Weights of a small GPT-style language model, trained from scratch on English Wikipedia.
Size: 13 layers, width 384, 12 heads of 32, MLP 1024 SwiGLU, vocabulary 32000, 47.6M parameters.
Training: a variant of Adam for these matrices, 353M tokens, 5381 steps.
Each number is 500 + 25 x the weight over its row's rms, rounded and kept within 0 to 999. Layers, rows and columns count from 0. Numbers have three digits each. The size before them is the row's rms in percent of the matrix's.

# layer 4 attention key, 384x384, rms 0.0531, rows 366-383, columns 320-383
102:489472510487533510508471492519507504491508478470487520517529474528544551493524546515501474491498439504487511548517519495488506519493502499518444505512489501482474480465484523494507504501544477
113:489539507481507507500518487510522489442492459513456535469492489493455499489505507537494524509475479478569511505489502542487508542509538492530433508511512517478505504499443490495528494469525504
096:520493496526498501501558507497480464486543488512518504463467569468465500503518566482483496542472511498510504468488492527478500507535474492468523532536458526504486469507543494500476520499504494
094:468526528481470441518476499521493499504500462479541493495469520546527479501515519459491457471555443550444497555509522510512525502524555482527473475530514454477502508513447506490532491484509509
096:484520491462457503503523501531475511463469491556473445521473458452499492503487513515472472504504521467532475479471455511503485473487525513550457513523504475461478494481525516488498488482486456
106:526508509486470495519503526492531522485436481499474545523460477521496495506493527456499516529429534471499506509489499551499486504519503487490464552534482498502535495535450483509508513492524493
099:527494512500512492521506484480527468464510515506453480528486498461502503500509490511527531474509478494528477499517502485507498491480471540489462473493496559527520487520492504510435506500516541
110:460527489512506503551523460487493517526528481489498461531524549501483471545517471509526479518582513511506510534537492519482464461497467482480537491446509462505478510497507484532469534518491446
095:476481509540531526499518545516464497501461546474492499445489523501459507535518469469422478460533478481488504470524466474508483508442503474488493504514505528508483500535541537516462458512480498
095:517530493481478508508449534514493506534481529480502478453504484516520521497457528509462451484489472538499525498498481528496478529446530485513492499514509486501541503512481497520503501498507501
106:473481515523493458520493506514492468532468505497475552503501519504514501535523489484505466477465474502485475508480502492541511532486538509534487456506518480496502481493497543464468530484498470
107:486462484471509477509518501507513516500468500542473478473517470488476506478546519485490496495518508467528524506523478485486460541466493476470474517489469478503503520478487479472504475490502480
100:492500544465489481470522471535530499520482480466479443488486489498522483465484455512501477535538510498530473470517458488508489456539499500507502499467528494512507494487495460536491498498454507
102:457517538495467498489534517475515485510527530483487494514503501519526485488471522541488440501464494549489486527483516508494481476511513513499489504466541481524488487502490453512534506489476478
097:462509485482472486494476486493484466494521551520507487505503484503528526501476520506490502522491468479504487472540480469491485524509483511490530505505493503496494552480500470515483513553487508
091:492510527541455494515508502509514510496532524490532530461499497512560494520476500499494492498471514522470482507481521524496479464515494524529476505492526491484465436537497534486482516500514483
100:486527524514553469531484535498532546469483481470528483522512492492498496501543476544513495473529521493511536512475482550507507516456496526498488478511502457496475483531501520488488523486518521
104:506460505478492491520492458471501470486511525504456484462532557512484521537558532501491513495509501543513520492495526477530533528474507482510478534533479489498491500528563478504518473512533473